Part of a small language model's weights.
Size: 4 heads of 64, MLP 896 squared ReLU, vocabulary 2048.
Architecture: RMSNorm before each block, rotary positions, no biases in attention or MLP, untied embeddings, normalized queries and keys, attention and MLP in parallel, local attention windows, gated attention, capped logits.
Each number is 50 + 12 x the weight over its row's rms, rounded and kept within 0 to 99. Layers, rows and columns count from 0. The size before them is the row's rms in percent of the matrix's.

# down: layer 10 MLP down (transposed), 896x224, rms 0.34, rows 428-431, columns 0-223
# up: layer 10 MLP up, 896x224, rms 0.167, rows 429-432, columns 0-223
down428 103:66 45 44 56 64 50 30 46 65 69 59 45 56 41 76 77 63 48 41 54 72 38 47 66 51 66 39 43 59 60 61 50 36 43 66 50 33 74 47 63 38 56 54 56 64 36 50 37 30 53 41 48 32 38 44 44 67 64 52 36 64 70 34 83 50 30 66 53 51 29 48 46 54 35 59 37 40 50 48 59 29 64 51 57 36 51 42 61 60 35 55 45 61 75 68 70 42 42 41 61 70 53 48 62 50 49 55 69 32 46 45 49 60 31 68 33 43 48 56 73 32 51 56 50 52 52 39 45 37 51 33 63 44 57 69 16 62 41 44 57 68 48 33 38 56 58 52 54 48 34 70 53 36 54 37 56 54 55 57 47 70 52 46 50 67 29 43 45 74 81 49 55 72 53 36 43 58 34 38 39 41 51 47 56 56 64 51 55 52 56 58 51 58 38 48 34 62 39 61 47 65 49 44 40 54 68 42 66 32 44 46 28 46 47 52 44 65 52 46 41 48 52 54 66
up429 082:53 36 53 70 32 47 50 48 53 46 51 41 50 77 44 50 44 43 59 42 53 68 50 43 37 56 51 50 54 52 42 66 47 50 57 37 55 81 38 59 58 73 45 47 52 40 35 52 65 51 29 58 33 58 67 67 51 38 43 52 68 34 60 47 61 48 34 30 70 56 16 48 53 62 63 56 66 44 50 67 40 36 47 37 72 53 72 53 53 47 32 48 64 40 32 52 43 54 40 56 51 58 59 30 40 54 40 45 47 38 47 56 40 49 34 62 65 36 47 40 38 42 73 50 49 68 70 17 48 50 57 50 55 66 40 67 67 55 68 62 55 42 53 61 48 91 39 32 38 66 49 64 56 45 46 41 49 40 38 63 49 48 62 50 55 70 38 45 41 56 19 68 59 58 55 61 80 54 71 58 53 43 51 40 58 39 38 28 40 41 64 33 60 48 39 45 45 41 53 57 48 54 60 32 54 44 76 57 65 59 36 62 62 51 39 44 47 57 55 65 41 38 56 52
down429 082:58 49 48 53 46 38 58 65 57 39 48 36 54 51 51 49 43 62 41 48 67 49 44 45 65 44 57 47 56 60 35 28 37 51 41 52 77 64 51 33 50 49 66 52 58 52 63 71 52 43 54 69 59 58 50 68 57 42 57 61 37 59 48 46 54 44 44 29 57 69 47 63 38 54 62 41 69 59 61 39 35 57 42 31 61 60 61 44 63 56 83 48 42 66 52 51 54 58 51 45 47 51 47 47 49 61 38 66 44 38 49 43 37 40 41 48 49 48 65 52 57 37 76 00 52 18 61 54 50 66 27 37 45 28 53 52 64 56 52 55 39 18 47 43 52 42 60 47 42 56 48 48 69 44 53 49 49 52 56 42 44 59 45 41 60 61 56 41 54 38 41 24 34 76 51 58 59 69 76 41 40 31 58 47 37 45 44 34 49 39 51 61 75 37 63 29 64 43 47 17 59 57 43 49 59 50 64 57 57 67 60 71 43 42 41 42 47 44 53 69 40 55 61 72
up430 090:33 50 80 53 56 47 79 23 46 67 58 67 68 54 53 59 62 54 51 44 62 43 71 36 45 43 33 43 55 77 52 46 54 52 37 63 34 47 36 40 34 55 36 55 48 44 64 61 50 50 50 33 53 60 33 48 39 56 51 30 45 37 48 33 38 62 65 45 44 68 55 46 51 74 56 52 61 33 55 77 50 56 42 58 52 59 13 63 55 43 47 57 63 44 45 52 50 58 34 53 61 54 38 57 27 53 48 59 50 52 68 49 63 58 53 55 40 45 58 36 39 50 35 56 59 42 44 40 49 42 68 52 67 36 39 40 14 49 30 32 51 53 72 71 42 51 50 56 52 41 37 74 40 41 40 44 40 20 54 48 45 56 43 65 40 48 60 52 67 46 63 60 68 46 55 54 44 62 57 57 50 41 42 60 63 47 39 42 52 57 50 71 53 37 41 42 51 57 66 39 35 36 75 31 55 55 65 47 48 58 35 63 47 54 47 74 50 44 61 46 49 71 90 59
down430 103:72 62 72 55 60 43 53 42 47 55 41 35 36 57 54 54 56 56 70 10 62 55 54 42 56 53 71 63 46 76 52 38 49 55 48 67 59 48 53 49 59 57 61 58 35 30 31 48 59 63 48 48 52 51 50 52 49 59 68 43 58 37 51 43 32 50 59 67 63 66 71 55 53 66 56 42 59 46 29 58 29 65 45 62 52 59 42 58 44 51 42 45 50 36 58 26 45 62 60 60 53 39 49 50 27 64 50 80 56 67 64 41 59 38 57 49 77 42 58 36 41 67 80 23 52 53 62 34 72 74 50 36 43 56 66 67 47 42 36 44 43 48 39 49 50 43 59 76 49 48 44 50 46 58 40 56 64 36 44 44 70 76 59 54 65 40 67 46 43 51 57 55 59 52 70 36 43 51 47 40 67 50 42 55 59 56 41 76 31 45 54 29 54 49 61 50 45 63 42 22 58 54 58 35 77 63 59 49 44 47 47 46 63 59 44 50 66 52 48 49 40 63 31 61
up431 113:58 22 52 49 63 45 49 43 45 87 46 60 84 28 64 46 68 32 51 56 43 54 57 37 48 62 43 57 49 64 63 57 51 41 52 44 51 38 60 39 33 48 42 42 52 43 46 51 44 50 50 57 57 56 82 29 46 50 63 39 57 52 38 63 54 52 65 42 66 48 41 32 48 55 59 57 47 52 58 75 84 35 61 56 47 66 57 51 51 46 54 51 51 47 37 42 49 61 61 20 36 45 40 48 64 41 58 32 45 81 67 52 29 58 50 41 31 61 52 36 68 39 55 61 59 51 56 55 52 32 49 27 56 39 60 45 65 58 49 46 55 61 44 40 36 54 40 39 50 63 49 50 43 57 53 58 41 60 38 58 49 47 30 78 51 73 59 57 59 52 62 67 43 56 21 51 48 67 56 49 59 52 50 43 50 34 44 49 47 49 68 50 57 45 43 47 49 56 43 41 55 63 52 28 55 39 61 36 49 50 73 63 40 38 35 31 55 62 68 94 51 58 61 28
down431 104:35 56 51 46 56 54 28 39 44 55 39 47 30 51 63 46 42 47 44 27 39 53 44 42 53 50 41 61 51 51 50 62 67 48 49 39 56 39 66 49 50 56 43 67 41 30 31 61 29 41 73 38 54 51 61 56 48 53 50 52 40 47 11 70 59 58 47 44 41 54 44 60 60 57 40 53 42 41 53 59 42 46 38 50 25 59 79 45 39 34 39 49 56 63 56 52 54 64 78 64 42 57 81 61 66 34 69 32 55 37 57 58 53 52 63 48 43 55 26 29 53 75 46 36 54 37 33 45 64 56 59 52 44 52 54 52 78 62 38 55 62 49 54 32 62 41 56 49 35 39 65 54 48 40 42 59 50 64 64 45 24 40 59 76 44 53 42 66 59 57 60 39 22 59 21 47 61 60 66 43 48 38 70 33 49 69 59 45 42 60 46 51 63 41 44 50 56 74 74 49 50 49 58 50 48 54 34 61 33 44 54 63 37 40 52 43 74 46 47 64 35 42 63 66
up432 087:46 53 44 63 23 58 51 25 37 50 58 68 56 46 81 39 54 33 47 42 63 38 57 36 45 55 41 71 39 19 48 25 49 47 48 70 47 57 46 66 59 37 54 65 49 45 37 74 51 64 17 62 57 54 50 43 61 30 53 71 43 45 34 54 66 49 72 39 41 47 46 39 58 53 48 62 25 45 49 39 58 58 37 47 67 57 68 57 58 69 30 56 42 33 53 74 41 45 53 58 62 45 67 63 44 53 44 52 62 39 43 36 64 36 53 41 43 43 44 47 45 29 40 46 60 79 48 70 58 66 59 68 51 42 46 43 45 50 50 58 49 45 60 62 58 58 44 51 50 57 65 56 43 54 59 57 37 57 38 34 44 58 50 45 52 45 63 36 61 69 54 68 54 46 64 51 46 51 33 44 52 80 67 60 45 44 45 46 24 52 39 52 44 69 76 50 36 42 59 48 55 64 35 49 47 55 35 79 54 35 50 35 63 50 70 43 51 54 51 71 54 50 80 47